Part of a small language model's weights.
Size: 8 layers, width 192, 2 heads of 96, MLP 768 squared ReLU, vocabulary 512, 3.31M parameters.
Architecture: RMSNorm before each block, rotary positions, biases, untied embeddings, normalized queries and keys, some layers without attention, local attention windows, capped logits.
Training: 133M tokens, 4072 steps.
Each number is 500 + 25 x the weight over its row's rms, rounded and kept within 0 to 999. Layers, rows and columns count from 0. Numbers have three digits each. The size before them is the row's rms in percent of the matrix's.

# q: layer 3 attention query, 192x192, rms 0.118, rows 148-183, columns 0-191
# k: layer 3 attention key, 192x192, rms 0.115, rows 148-183, columns 0-191
q148 113:482473474490523508519514482478513466491491490535458493512474446482503527536511533509512493523511509449568516517517475534486483508483495481514463500493511495500487499507467491518558455471492448500480500443500531488490530459517505503521475486501485448515484503528499475474520514467483506493472503504503542502471557483492499497450447509511475526510475498510499498483500540478503512521531486484534518468463430483488502509473467482513448550475512518471472479509478449507465488507482485492533513487500494494500469466527495459529500540502478532528533507482468466468467529501519469504
k148 116:445519504532500477507499471504546531493516490516512523445528514497484480477451479519489470492474521490468504447513504487524497488522543499494522513472486472488499537511539477471529520526554499464506500445550491519529491451491486517497508492473506550542453516529493499435482509454511481463536476486505506516502536566505535537493522462474498489507496513504479456531504467517480511491517525514509512496491543514492479477501481502499565507506495490490486494554496533532497476488488503464447510505505462490518510495493515500510536467518474517483525484489502503515523502512565512512
q149 093:535552512516511466510529518513509514522501521506522439444540532546550463487480452503527506495499520530488505473485531509509515493488522487508546520477506509463509493493514531517509531512518489450497515509469507528455467536495494496495539493465507525492540517478488503511481511552511505453470518494513509505478504509498440455512483516499533468486504521511504479521513452551489492522496502514469485484495485524476501474522545499469501473485528453544501492522541521502519481515501526463453497527544529522493534543511475537497498457498521486471494506513512524537548506498494464535
k149 104:489471528465529506492506496514507520525496480483512538520480497479492527493507496445519531548493442514531536525497502489531478481481466481531524488505502485515496512481498505499470490485528496550482439551489512488505551505517489506480503507530510462478468503511507477544498534537480531568501487484491498510504495465482493536518493541451468508491490488482538524516522498463556512510451487508545507517506493461515500481489451537506474478552474480471510519457480488440505573508505517525527504478496514483458527500549503497489509530510491508500462521506468495473471497478491512484
q150 107:462461476481510497511518497473457495476472475503480503506502473510475568505526549506474485527483529466509494515477473508485543501485489469532461486478521520508494499513487497483478484484472476482528493492527532476452554465542507495473487485525476458515468505575510471509537486494494535497483485508458491519496515494500502553493507485509470539484448486511518508467535520490501545500507486456535533487446523470448471486513466503529477535488483514491500513501482468539520518496533492536508530485508473481501509443523481511491520563498519528517515512454490497481490514502519532511
k150 109:457546502495482520514483496476509507498503483507493484451505491510516495483496517532459477486503516502461483489529483479496490503511537538482472504495500511454552527501539498509494506544499462497467532488519522543515438486531495495509518540471515515513513487478440511469498523482548478435531466537482470537512524563523504521509479467504530473528508530506505505496454487502480457466541516496501506503513519533528486494496548495501552509471501461459486502510472504521524456484509444488493483457495506517554486508460522502513515484524490507503569502509490472517491504478471502506
q151 119:469487511486537508510500529476476508505498443521491505553472446500476528474527538505479452538493496484486505487501454470503538522508500529568460456497516484506496487510500454489506497494465509510491514493565507481509550470531501467500522514507469482511492475539495495520524514492535537521527457532484483490503508512519520553492504462499444548482529495508499501461505533469518500464504496493514517505462521474492513477479498524570499554497482500506496531530475495523468523486520475522520557471463476493504484471516525476534496531476506508498503487525490486478469486467529515510
k151 115:462554469510456507508476472474507502485512504536508487450531497533508459499489458514486488449530520490490481472537547488515498498524533500495497508493472479464507523515519451496548518538506487504524491466495495521483482470490496525519513512505504523525478475485483482455482497462519490475543537513487508532508557508507496502485501484529501499525485504487496500523481489512441504477542494512484507504482499548481535498510534469469537553449522491480459486547510543531519459488486493490482485510542483535550513505470515513508479492486476532486556488477518476542518492536555522504
q152 116:473540494482535492507524511514517483539497502477461481493502471499531516531500500510514495478512477511512520503475486490493506488491544481435487494466513544476518529513520535532480478482480481495519508452495506493510448461463527499505492520472529486507547524434500517500460489542496487436499519529471496526456518504493458452494484509528550434476473475530522505499540455520515534483542507474521509497480485534504508469509500483489494525453505518506483492512506470510490494498532471464462443507516490497516528508496482524525487507476498494498553484524507513520501551489532444521
k152 079:497502515517467470484490498528525531548563467471509503534560494520483503477491529463519487513530505503512496503469468461542507482489505522530507461511497483463528500501532450438489527506554483486465477470506536540507540500471521540509498487518491479486479516474503492509461547501512479479492524462516515501486458461532482541502500492499465504528503529503510487486539513523505482528497488482499481512510537470517485472502534552498528496482534506476550530537473510478470536526484550498529506487544523483525494495549478479477510484526499525485444523486483513498508505463513524512
q153 186:493470501460498503515475520473468514454482497532528498524513504463448492487537516451505473500480461492480487519451456521487482505479469459552475511537500506533469507521454544492493506503487501503525508509499511466499535550522521525495512495528462527521485495529532514545553545489500514521479478489501479505521491472498510480510517496492460530540511499512537518520542456479501501484489514518503469528506478468532485485478447446506498511512467490493531493494443485457494519490490489514521509541477486539483480485513531474447525501524449514523504505489516544456504465487486507471
k153 097:460536488513487498531472488450481492505487500535476514477550452500502504493496501545494484479531537517473483491499488509504492508490514542453472471492504512419500516519521508541523510537504462477495527474564537522475488493532497531528514540520519511558501499491486485460492529485544504452509484543474480536492524536522529508510488458492503530485506517504521530517463508521461457460577506500516474474514508534505484494508526499494567529497496499485512482521447499498537456488494489479506509496494475539522503511489496476502497498520529514472533507488489466512498506484501522478
q154 104:497509476490539465518466525517517500486486486514509523539481462523487489525512506502526490540519503490572527505450499513468552526486464502507472515525527488463515513498497444522489500488486515513541498544546510452511515498524531462497499550480493500517518514526532481509511493458547440492468456519472491545493460506497501531485507476465515503491505499520511496473545489473500481477547526487524512523495511434466489517509469469535459488484518512506487506526476502522503505513478490551547468503491464486529452502474513497490523526507489507518526474512491552477471495544504488495
k154 111:464546472506471493513516472483488463504552489528509491484530497530501480503504478513482471467530557503475480478494504432504490489526518526501492491489508473436551526490531497495522526516507497487471536491499524519505500468495520520557502522483502497526492501476468526423461521455511532471533512529494504510504532540513517501528469467497513497508488528524508495474465534508497450479529486493482476486513560532503477517516525502502536518487517470504510472507491487523490475474467469499476479470497517508553505516471496433555523463505499492507533532479502468538514487487489521477
q155 113:509533490509525489506433559487511514479487501528514528495485488479502508492499499479506468542513498488501511534471487478461560516492476528537483470532495463530515493509482481483471492476495536471521555556541526461534528553540532489453511522502517506541484506555528499510517514483530479498502473512486489508496467513504488530508500473514525495503505499502544479480515508412526517463475516449497489527469500463535499486469444480544478520488497507521500497501469497524513521507504518528534510497466494545516443510487508486499518511509465500522461516513502520511482464480506490485
k155 137:458533484534472493504474458489464494501520520494498496517505515526465476487511492503448459471485522486484472466521485435467499488529508536519485521503484463490545507508566483498498480549480493528470542450519493533514501480503507456550489533530460492547480519494471487464465511483510498507541518513509484517512524519535477508516533478494506510551497505505492513455480490503493496490534505500478488520525545489538511485517571512507561525449503490482507487541513498534506512470481484495503495495515485493561498479515510504523526467497489508520563519467539487512491490496505473499
q156 103:522466520469498507492531519500497518484509494535521498542518511481485483486495543447531509505489466503473501489497476498503497485506459479550478495561491498534474478525482530511540496509499494488509488514506536480501554520498497506477483490519504536501468500567535486540516540494504553535473477487482495481507481476499500451479510483523480506540497511491523508531526449494486554517472509499533488522502483479556484480457449484505475506521464530499545493527490481477457537486471509491479524535476485531487489499542554476469509496520469547518493485463529503447510477454506485496
k156 093:467571430523538480534488500481476529484464484523495492491520533503494511502511514492497475497540501480495476513489466490481508497504487504510450513482512539487497517536500498507498496495467487472506517489535526462499460510533515495541477539543500486535489508506455464465542546498553502459513502510477502527501520515523506513471498492546485508551513492539521505515478538516500488439532493489521515514496498504524504494478506455484542541442495556458472532511472492481560457508457491477507495470485457534526495487500533522494478515522477504462534483508501494488486518500495497483
q157 117:512496535496481486485538445512485509528504539484492508483448483520521509506503505511462516468513499548462483467515505467538455501531556520479524482490479538497524509468522523479499512495491475509480472479472494523505454488460462505517523479477515474481540518477439523502456505496485533500548500493505463491489548529476493477544476534526519523474502479480483505544459529525520474518494512525447498464493515542470493517515538517469557488505496483484496525493512537510530489526504504445467508466525542489481537523532488513487487491465529485515508541506497497497512514486542513510
k157 129:544484516478511469462488522539497544517499522479450502486456507487497516490473503482514543510464468469529543530523540548519505480497465467516553519483481507582477483519458507503491477482504525510533475518477497459517523545506508515497507475489501480454488504499525505516517482560462503492475508476530523487511473511476484502473506517489492506475489453506490494554532478474528554525477468507508517509496447463500499479515474494493432496512501525522477487518493489469491525511539529521485496532518497495472503536536504522508481539477510481516462497532489518455491516522496521530
q158 111:489519485509508530530455547536519517502531477531503533483491492508522478535507494520528466532502504506546493523506502527482581516471475519541497507511507464484499508522509471466491546486495508507523545526520509478514495497547528470482487530467491507503475493503521496510511464439511460496476473509459532546533461482508544560479497472449500480511506511507489468482486508476484502486534516485514492505488548458464522521541485483527485537460505481511471519504505497511506477493518510510571451499466466508497461496456467510528530522514523493497493461509479517508483470526494515499
k158 129:484496494526460505508516479480511452511509492488562476493493474524507457497486491538491503457483536513498469476516508475509499502514542522469503495510527479451544509504554487527512540515498496501473497506497500552460462466457498503501491510504523526521536488495492505462480517464498513463515545532504527473497495513517531495517507497512525476505491530502466530452460493521497492517519503479458475496482508559510507530509543495525530484473521473492482524508532507538470500481466447505524491461504498490563505469455482498490519426523546507490528502491534481560542497506507491516
q159 114:519497454485510514524511508482455543467497463537513486507524511492473476497518493457512505509483472505476484528472504503491495501490468496520488492517504522554487535542477547510518496495491484500502508493515476515481550548523516545497474481533491530530472532505542467489552561524525538523481473506531487489530497502530493484461510487488449491525504504486523483554540491543476469468497509484510479515506444509529491474462472490479500518538460474483523454489454522472506525487489510528475536537495526524479471493503534474494527485536448552518506487467506504476531511498487492494
k159 131:461519475494490540526472498470485479425485514530517496523563528483506482500540507491484474503524530482488468478500473453459492522518475520466449516521541510467510496502508495546500519557492505483499554503522513539465506473500521490506473512498514492518501461513500478502467520441520502509494453511472459517532512496527474503507516486503502516522538516546489509457485525477469519485527525493524501543538525491485509517509528501553529501492482520478523505502511458496511496448496508473465494504459506521499526472479520522480553493551480513462500483498533490516499499514500501435
q160 093:520505493479493480515522457484481510515490537506494513467470441532526498516506449506505547476513489483494519472508508502503427520507560523470493471490513490497535501476485493505506495474512480502488464466530511547511504463474457551518538487480512525498520537501453458479503519511507521479555526493505492449443523491483523488533463556524524501469471492521500538511476469513482491486527503534471464471533482535502512524476522517464520485508509520513472507478478506487516502506487487458472528461492555473507502508497488484490505507470496489511472540462464447527479523487517494478
k160 112:502460508494524495467495503516482501523483538476502502494490522502532537480419498514519533511485453550485523480525495523511509501488434493500502513479493527543495484505472516514467503467478481482506478516501505465470498517486500495474515480502502482463501457516529509502500466567468466487468475478488481477523432500506474496498508527504481521451476435489485515509556510492512515501484469506548546481533480474471474497501452489498472510531542517504532495542496505462511479522508565494502488459507521507457518531507471497484542529481490479496499519481489535459477488491488512531
q161 104:521526494473499488495495539525545540485510526515514494529514508482505487440509510537459509454524489526525458501479489502494574499452454514538457508516517517497520501510498447480453511491494477485520532446477466472513464525553507454508507526490501457505511485510492479474515507529492497530508440508493545499539473513493515508510510461491490550484532515510478496476511521474505456535507487480472517509449487488486483496494561488477532468493515496540512544520484507489509533486515465507509480506496500512529468515449463492487480492507498485526519492536500477493497512476442495489
k161 112:467505499554479469519521492529508491522531501462519543539478464482454486484479493482455462504489532504475491495513472515514467499517557492510501506509489478484492489522576470499484505518485524484485513550468495523545469476507525490501487542512515481527480452505462490517483546490521478458518513512479504486505493509524504496538515510505501471553486502508477498498497479481520519463543472448459481487483508508487487470494544482534461479456513536468483504537486502507509556527489485507503504500510482501576541461477515479493510495478498473536555506476512499511468499495541472518
q162 079:556504553509496483474548491508534475493552531471495494513462484492502502531453488506539532510472489493488493469549535481527479490537471489504545476506492480554483490498488487453539488475523514498480497500450495528523488486455484525507506457521508513473531490527497542475505507510457528532518497456478485497539505504482478502481505543522479509480505488460481503531457504532528504503490494498466500459486496527531481509485498511489540475544498468533472489488501522481483467516512515476455504519541539495465489503546460508515473475478508490489466498543478501513479451465550500501
k162 087:507487495476505474499458514559482539481485505506453501514499529493467502458545524468489492559497451480511491510479508517480541470470462491509500514476472530557460480507456480494491474498485530519531490515509497480515516529539500483534504467516457469492470533510498514533509523516507469540491469497492493493520487486493455536490503504507490506519495471518510496513532531488518516520502538536541491523498474476501475475497472497521451512514463550511503517506481446468528522481529527520491509544508526519453495503581539497497485544515466500498498493527496523438468500503476498497
q163 106:508555507544515530498441537537546479511539470491517499490521477520493504539507499510499483538461503492587506554508493495462541478481494543524483514473473499473520497511524509478508502524466543504507519485499482473516458485471498505518465538492508466485489468490508504456506487464494490501489533520520527501488503495522493537471514461511530480503505478530460496461502516498514502503509519475491532499452504458460527494525482486512503511459545505479471524497525481531479508503487490535545461499500464513513506498485503552503497508491539461521525468513491545503461557548501496507
k163 097:473494544477476505504557508504518485515524496481511501494503450483481513503499499482548499487523488496463518522503507556511491486498523510502529488543487484442516494469501476524511512463471481498486500538493517527488478559526459528502541451489510497478555506466507494518522478496505494487471494476489495502448511520488547511504497514477489511530544523498541493492487494521506489518477497534495481469484521515512502483501530504493494522531508442536531517536500501513472544494546494498507522504520523501524468490450465443526485487494493549507489584487452467511539485477560481478
q164 086:506478521482482509473501520501544538470503526534516510516488499471535488470488509498502524523485495531499492445509541480523519496522483517555500515511500498496523473524506482502551524464465465490477500474530501543499509494479491486485499472523503490492478511511529507479524486504506530497492462512499532474587466498479487482525494481468519512513471478468538461529523500521558440519494513541502501489491458493562476551483495492525490505492514444531479517485475528495456503518503508537491534505488459522486451521495502467472483498465476504520448478520487498498457470457524460498
k164 097:532480478489499503492488484534512526519520523479476538482475483477535532481456553481529512506467461497506527552497496533532469517513482472515507502493491499515480497520499499494520505473510526451532456525509480446535496537503474525482488487490487451498472528528504478517491562511474510539485510451513511510510492519495506512513526554463490516469490463534477529549516449520473540478471461491494500485462486443473525487511501495513491527466508507479465517538487499490534496502469517488480516481529503509504528483519532523475510565462493487482499500479457526444481533468504509509
q165 084:484540465509485516518460526518487483510499505494495490492498521524501496501496461561457475480487554497540491494466504518491555530476516491520482484526525520518486488491511471517395475520515509502527497496499527502486506477548519486527483539489529472497525449479487484452514481480534472500482489550493540476475504526465509505503489499494511499490505513503513505447486535447508492519497473484500502512480526462480500487537532485519490480463524485541512493505503497519552512513470518550543478466531528489544471504456489494525515527522508503483509520507504483555488478524454544490
k165 098:458492489532461486516535444485507482546516524471530510522485478493503467504458522484479503467511557513438478486534515465496521470516555535521500493524497476484568523491530520478478491504484464501465484445495481545489478484469502518471514507539509517524506473481485546482486505518501496453524528497488490470499546522543516469509540498470532513481480503460489509461480496505508497489494515453458488494490532507535496474526522512499518489505517470501459496499516506549461520497470483514517496470507502461548531494484478471509497448469506496533536486489518494518507508505532471517
q166 110:504517546498497505531522514524538578504493479523470504494492481530487490518526469544466503494531520521516504494459542482508526547475522492481509481464506456452540519514513530489516491478509463490506471428527467530525482501502500513512503541507498497482507550475472487462473496467540509503525520501504537529498533506506564519529478500467518482476468501487497479517514560533476469513498495503494522491463522544465474494519496507446515481477511531482479510497534503521487493487532482517498509500504490492511499506492479538547482487480530484530498486496495474518517588526521498475
k166 106:491481515488483508490526492529528463501484500483504502472481502547562507509516493471525516519510535488496502515513485538496429520509536481480511516502488538517455484469480464494509482478539484450487479507502554511477505522516494544531509443551481481476490474502543524480493497496441526523477506521529462485542471483518505483492508481485490486516512481510473499468488481468503513487552448472534550482515459522462492502515470502544479481501494493537528486495461489461521488501506552470476461501493543500456491486464483462459533521508506513486523540481488497499494501468494481505
q167 089:495481506496481526481490531520505516516506479488510525534493514512519517536482518493544511511494511546555518458483555516497520505519471466470544514475514432478511474510546514499545442521479518457480503519557501565493509460478504518471473454492530508483483479465567501519493495524511475466511476491473527484500442496504479504493512501479513492525507514487541491497497502512499516504482493497531519501513497455466536435532498524466465513476533501491487501523521494537437497500524492525503502472528484493524484527465519501542495534467459503493487484510505501502525477523492464495
k167 095:535541495459488488473518517509529519532536518489477518499495506483549504484504522507549489494523505484491509513451534521538504491512478486508497436513514509456454478505450481479510493438540465495495464507549507497502531534463466511513505471500488479521510555521503528506506517504479554533502504477544495533511484482494476521526467527464466551457539491548511547546496507480492497508471507506504525457526505489508511482511526503507478507504505486466548515478466489501547479525521528469490507499482490501469512497499527549495498523516506495462481536466447511463509499477494489516
q168 093:481493515554550495499443484511527494495467478501519526453486523548492490473522529493481498500510516441537487533486518482466534482513478512539523494477489465505502483493495489547470492528548538495491497500467495503445508515451496586484521505502499500483513475457503519489525475493478519545507524485548518494485535535490511530502528496530451484498534486474514507447516490514516439494474483500499487495488495486464510475512438532511506483483517459491504492467511515519492505549528481514498506484495505471488459473498508518505515483486508480504486523527521528486516552460463511531
k168 105:482526505434473506471501495514516512511506515504488506495471489465476535491530517487514510500542491532487542482492525540497485481509501490476518487510469492496481524467548488550516468517492470490514518478532514564519527512545489532494475428458468490505501496506531524521451492469478508527502453495498458508468517481504490498554499494475511518492503508497525512545485511509509505541536503491517500470484484508492489520521520496466500495527487490519557482508462483476470500496506540480444529530527564493492472541527498486538502533461482532544505518486455496496467467532529485464
q169 095:486481543508520508543540500513522419519489461515481493461487512506484491503513486514494490473503556477513507534528504476481518502510516542492526517430506486475499488491515494512520526513523527493468487485471524506506487465517484487499495535487509492446497500500511507504460452462479485487496552496484500543466540503513521519455537506510501503484509528522461506452476489516485510508466495480535506484507562543458514495543492540511463485479523488510522499508551493531479519506512491469500471496488500461480519476489478571553499468491517489486531486499504495503509572544498490487
k169 098:489521493469478514478499502494491484511517499498521469492462454510512489514558495461509502497494481527521503479481507549520499507493499499524514468452497530508509495488491526495461504496527463511484501469484524556474502520506474489563509460488464479507522508464497489489510492550479516502504492541510474463507511492476514512494453483481478456488481512456527485491522537501526450493549495507529530451505470513472486524484509508457520487514474478559523493458476526468535483494491501501508494502483543494439471556524482481477456520456545504479461559516473479541513498481531498491
q170 101:523535507462503526494469503495483513503490510469464510505528475511518548447512528484507533522506440480521514545478438555459481503438464489494497498513475534511502488535476500516511479493520484562511513538515517466511489552499510478513489484470479482510507524528474504525526500509470546509496461483509486494499498500478439508491491504484495540510505475509512532518505474492493514480493496528507503522493450481524509491437532476480513520499491541485489523515473490449530504478450516494513500525479521529507524517533542474489496518484470496500459539510475505497440462454530474503
k170 090:508452513538502473471509504510506538497507501541503543539488512486476505500495538491494458495480471516479491492505470529509540507489520486498480476490471485481457496491495558509539491466466543458542550504490538482544532490525480470483503516497463468500478507482510485519531501483513463459440478496482540500462505496482502496491508506538511519480501462512510520517527532470518491470443501536461478496451483500515487465494435454495437525507496495477475479516491466496437511518489502501504524479534498510523505519459502526525501513540465497548477491510498517493510504479460498518
q171 088:522488512491488451498528515483491507455506518473469448498501495514484498525531508519453528542499483446498546541523504479502500516525479470470484538486480488494478507498480442482538510493492513528498508487464493504496514552507492513518513548489474504483506523532459464488467515479454503543486556468504471554537518531517522521486493509504508485492477471498488523485520494524518510468516474532519530522493470502516496537458506519484506456502488518511459485456502544465495478476555525515508496512491516470504539490520528509483482518493493521498510510514467524498484518588564489508
k171 087:511482500525523491482492502486511526438499492515481535449493525518513493482497494494494502493480461558501483508499472533482510506505487508474506482505485498484473459500464561484489490524514541529493522506486540493499518507536505444518492498454515460494494487460513482472498479516518478522488447487496515525499474536430515564478495491490512481496482462494483503506522489509490494476484494551512492496483462498454508502506431552470457515544539504526490467477519471505446443503487501503493495493479523521485512565470523473514505501532455496485463475522494538523476485523496525492
q172 084:491496503497502518518530504499503461459486537534468475439455483539485475527536471471545528508482522485470481535524491535521499500523457515507472503515475518493494495481466513522460517536529491522484474465457516494514506524515495493498507528471496538502484520548490457478461489503468488479475474498494535589494514484485548528493519514518488467502542547509497488467535476479501451494494490460520457512513499531507512508481502507488512443503479498502487462493545478474531497470510539491505504504478515486485486481497465499523513476542533526522479483462526528469531517532466483494
k172 111:470498484504493489512498458495491461478499451502517487528496506532462469494512458537449494497482535540489487478538493453439504540495563516482520519488511504467539511509533526532479530541495523502477530482474483522497488449468529458527484547514490534504522497471462479461496473492542515489544488544496502459487512529512505492508459466490536454515480508471480517495477528481511499516519525483506490487525496542491511543478517513478520473499503490511512497461503512534501512488495479534513480501463489468505456513489466483507512453506525485479529463533532469560527494512513495491
q173 088:513488486470451479518524494452449483530464517492470495474482492499476531500521490475519523491504488490483455509492454502467474508502524512471477541516504531497522506519467533520499450483533485487514498518501489511470484522516495532496510481500493549505535467502513509573505503520512473524515497464499453454472518463488491475479546549484502525514466522474501542495464449518491486506482524535476444489542521509529501522434499499508487503506501482475504466486514509486513498491487546455503472525514497512480506523523526490504534451500479516450466538495514523508507498431480485482
k173 090:535497471512538497502485528486487512537498498500490492522491494494510532462523503543513502492482494493512506482489508434491515524457515469506511488474538501547515503479509507490540516479467524524511505480474478491474480480495517464539467523472467519498472533481495532515505506531531478509514510516495457472535501449491466490542472486497506515455470510495547503514508520467489470535564492532505485525517487521533478482525500515520472447517454526500490516475481488516508459459509470520525484481498498521453489450552505460531503497488519491536484563470524506554518452482465527519
q174 103:464537511473501476496499536532534480490482517461486497498488489529486504488447511524494486489534508501534511515512555486480520520492474485455542491501494470489485473469492497484483482484490556511506471498483504528527518493499526475499459523487502444450491514489502483461458473451474453522512521512475491494519491498488517536484482498473530507466485513529499481491462533466515515509521497455529546507545527532474508506527553506525482505443515557512464485465498488535492500474514509490525495454508513497512538486488489513529460509488476497536530468537475473533498500567498543491
k174 103:489503472521488468489504508502538523515530516496508522509464498507528493482502534472449502492502460493464483485467487554498556497505513480504483510522481509515455481542473518449449495469551480498497505469527546516504488510518520489561542470514494492522502517484529520484558462520464513517468499500534500471510495488490530534485468527478507485485497443480494514480534497552534502466452500521523502459447479481495444469470483478498488522535536475534502499464482523550497472520495512528503516511478484517505489558504478511522481516477501486485497518497474480471469538491494489520
q175 096:495513505485550465481464506526499472501513520496524470520528518518538517437496523449453487501478469442476501515539489480491506487487486511500476529496487507490482489511517461499414546540460531469490520563518496493489554504507454487534515476468461463493485474537490516488500488507462519510487542495517484479463497517523454511510554467560480487504481481507500513461523525482508509498531496501538501494523543488520488507479497519550531511496495501491541472486523482497478503532527506504494546506483500500497513443506510497477540484505497507502547503492502509479501513501484511540
k175 094:502531511506485488475489478475488515492472525471480501485484473470455502515480483496488495532495522530486497473527512485489497445522475530503479507486510481502535489510520515496439503470509523520493542475487500525536500517563489522490492531507483461509518525515515475475473519461539489500480471515458514491470505542488548501472506540541503470516499509478494515512520451523487511512490480486419510507495508513503497472502534502428533496484459537505476493555496566540518527485507450509503496528515440522555493516512479503504480526445514512505511466517497538508509527528489515482
q176 095:540523497485461530484534445510514506514479471481482507489478464531522509487509508533497508486496469515470459537499478536497444533436538496480506470490507536514483534519499509488542459491507457488497508486490478507493495471480498555485503465490506488524517510489481521503506498522498565504483491505521445478503508478484485473456426517478479534499459494498449478563498537540458501520494506530475485468491485514544455541483500453484487503496470534495500494467462512502517483485464497462461515526514506512493521516495498491502504503492479475509499546479486517487488517469535503539
k176 112:533440528500498515505511549483488523471455507487494491504498468456496539522497547485521517541519486469531516525490496542521514503466470477500476513505518558548477485502464536492492484478490505471502507529512514458456485554517497499517494476513506457466471482497553511557535501493455501480469488494530442502533489476498483448484503501443496512456520492515509519476529526478527500496507489489527507491455514483494492477469445501493499521535526503494453497466511488475484488503530526527498491500518517516454523508508502497450503536518484500483468536523499503463484502492451503474
q177 096:458453517508530481485468501476536479452469491515500517477451482481482503490493509509501480484461531479507503496531521446486475525500457493490499507473513481504487502448486484491449450519498500455472536519489483518467477540522494506484520473502559485485491501466446490514451456480485461506544483490531506411528510499464509526491522509517498516503515535463535514502499498505492468506506535522465509513517482500509496495487522506534494472482491469523473467457504464489538498492528491464487534476529488491491537520495492462544495453476517488495459521506525489504497513450515505482
k177 091:514481449521510491498488483524485513515514474472494516525474480529507508458519492520484544509521496536500510471539540444517483505493559485540531499505482477525519482512477508505480499483561517514501485468553483488512535478512547496535478520500441538524489517494535501477496476520523510531527513548495423497494520476493495511513487496473510526513509485463520477511513513439512466546557461493530504486479536483492477502486502484495497482490533534496540531463473531533507514516504521485540526532489530500521452487538499469493499502445537489491523505499486521504511483501460475502
q178 092:530557484505469501542501542490483523525521525523516516522485512482510502454533490470542495505477506515498513498494524513523501498466502516499466493472521512483497472536525539516524490475465500455461531534505545506495497478522502535471507485504510548519457416449570461527524518506509464505480494489462529493498435473494493516506520472489508479518496558466512468502513467499479538488484526477532520507519519473520510466505494501501455478488486480499512489484501500497501508501489454477500495512531472521520454504483533479550484499505462519479491461508483473520486486474440480501
k178 105:513477495523474534499512467487488449480513505449486472547522500451501486487501480519481460480527490507504477486543480467488487510497518500486490490523531526464559485455521495511488481489494461506464482507498468504481476468464470461497479527481466544504532542542451518513494551502496497491534535498474509497507521482533453471538459501527529485560522504499491522458454511493488477505536483515470498518514502519553519525484569476547514501468490534477487535489523505541521515483484491472534479457501486495500518450518513519482494476495523497522494513489527501517502512523498475505
q179 087:512506495493493484533503494516476484511512485498459490491493443511517502466496529485530526488526460474453500519511509489506461498483490491487519501501468521485495513535501516540558472488524491539484515510470513496534513535476524553488484509474514515519511554502496507506505543514464541492509500457483465532508514494501479483508490510492482498502477520458490486569521485564471463529493500533489472478535453527559482487469490501490471524504470518470490482494468503431478506454471528469505536536507506512497531510532546496522522467484464521477494512508498524482469486464558462501
k179 094:548486494501500482516517518487493498456472502538489480528493516524503514504499502509488501520500489475534494517454459544521545543484505481513489482463524542514476499480506539475495511506492543425501509482535519489462491501500473472497464490511461459496478506521513470529518506476507499476489466473485476460510484504510479487482438478483483524465519474542481505466512512499513516504483520511503496516466445521507494495478433472496467488495503545520446516427514494517518478489495510496520510513512525507448500490542477527471530516533470457487438528543532491502506522507455493500
q180 090:484548508486520500521484506498534478502489477488491475505503487539523513497496465541502485468551555469570492508499494491472530501508515484476508528460515505472492497490535477467486498513489517498486493451495466472475454487510498517538505536505516443463517508453489484474486455490510464509482553517501501489490499505540533537477522457505529501462497510530472517475489534522509501491504524493501513502481503498436513456562560508502511496479515471492468508509518484546494506486501473545497469462529487479500556509479489540525483510492532457514521505514496526516516562534486502492
k180 079:466485519513451545506550517502526461507533517465527521494448423539500512517514504473495485511524503542468514482478517504518500482497471496532500456505519469503523458518481496482469526479514445537466516502507510535525503523518498471518525455512492492493504495464516484517504484501482523475510478524524457485486493496492520517509491516510480481507471528502562489456488503483503463481523471515501507483484537519460482481505491520471477462529529461528515512444494490485513523530514465492479473494502508488503489500481486422515502501435503525490512565464483457484484514484531484504
q181 099:518503488509525507496474531521505549479481495465491461485493504494473512505522490503441496540545456512515474532441472500476508502509466530494476504491479520484499505518528509466481494504488506542517484462534447484504493500488520482544516512472478464489544571527415505475514524543530551482514514532491467477477500513515475467496503485497529447502473456518509499509526546506501472529500483569468518526465498507490502475498501499487516524494518522475474526518475516474499499522506516545519474525482505539511522498502502546458510526494494498495490487524499509518495505560529521489
k181 095:475512551551481523528504518495547504516477495536514506475507517549486517485455514493492476471529522501423509487499485540492505484487517485501523525541500459471509476513484464464524514481470480450514530536484507539532465514523491519469527494549490482481482444480505491512513471476510492475482463504474542509469502498520541498464528459516481487501469527508491512503513481488476538503462498483485504502495480500494491475521483516558480521522456466536484468552520519527462512525499456495464495500504491513515511477464509491480525479510470531506518492473508523535539506459542476537
q182 102:529541496488517502510491508481495496504535528467483466501521477484519528513493494496542499551503457487498557532477480529493525471491491481473470496499503543472481480510501485493509494487455483527458500502519554447522514459493479479521510502487500493490469454493505472491519499521512531493499468509492476483502456491533460505483455483515560539493507498504493506505491500501533569470538509472545545510476481441529459474452531508521530515519500512476482518543494476504490480482495463526507480494493477558526491500504555480497488527515496492492497529525488486473445456517514489544
k182 095:514457542559501487491484509496499509484500529491483493535510496472472461482494494457489498470544484516496488478521483473461483510464456507494489503517526482484505494520470507501482506458491463528485530491461493450513500500523478479478495542466490501485514519515465492512550546514535482489500503485501560525440506508469550495479508513571510499520495496509490457495500501510504533455434494553467470497498532508495514483504463475508513530488530487509492463509513518528463515552502509468522479491519505486556547513467512504515519501532432518517486442515494505510497506518502498485
q183 081:515519490470471521513494460526486496474505540514523500476492506497527498495488423503477530459484492487458508458506530513506478491510509514500486511517500518558504530472529507492445493562477483489518452525487487523504537524505498500531479476479497479539505503528479478489514444497490542503516497530499523492555495487494507481526519533501512507470505501489510450520514486499458497496524528498528479493516483527488488524523502457495503490491489575494542507499538480503529512507469550461525533489504503489499477496480483471464503529568536517525510486438523460466490510500528558530
k183 086:506488501497507508507507476483503494542440489482501462485475501512485498504488510529483504503465504481478520540536474482474565514487514535500524522471515516531538524486507505531445516453515503494457524513494491476485473482492505509494490541512494480483521473523515459486535491491509514504510486518447443469525496555533551464489504483466499509503513477468486527452499486483513539507515497458478534483539513487547484494495535474483545470488495513487483516504513499519533508501536459487500478502458459438511484494486470480498548486459537514482516469537529514496521563490462519478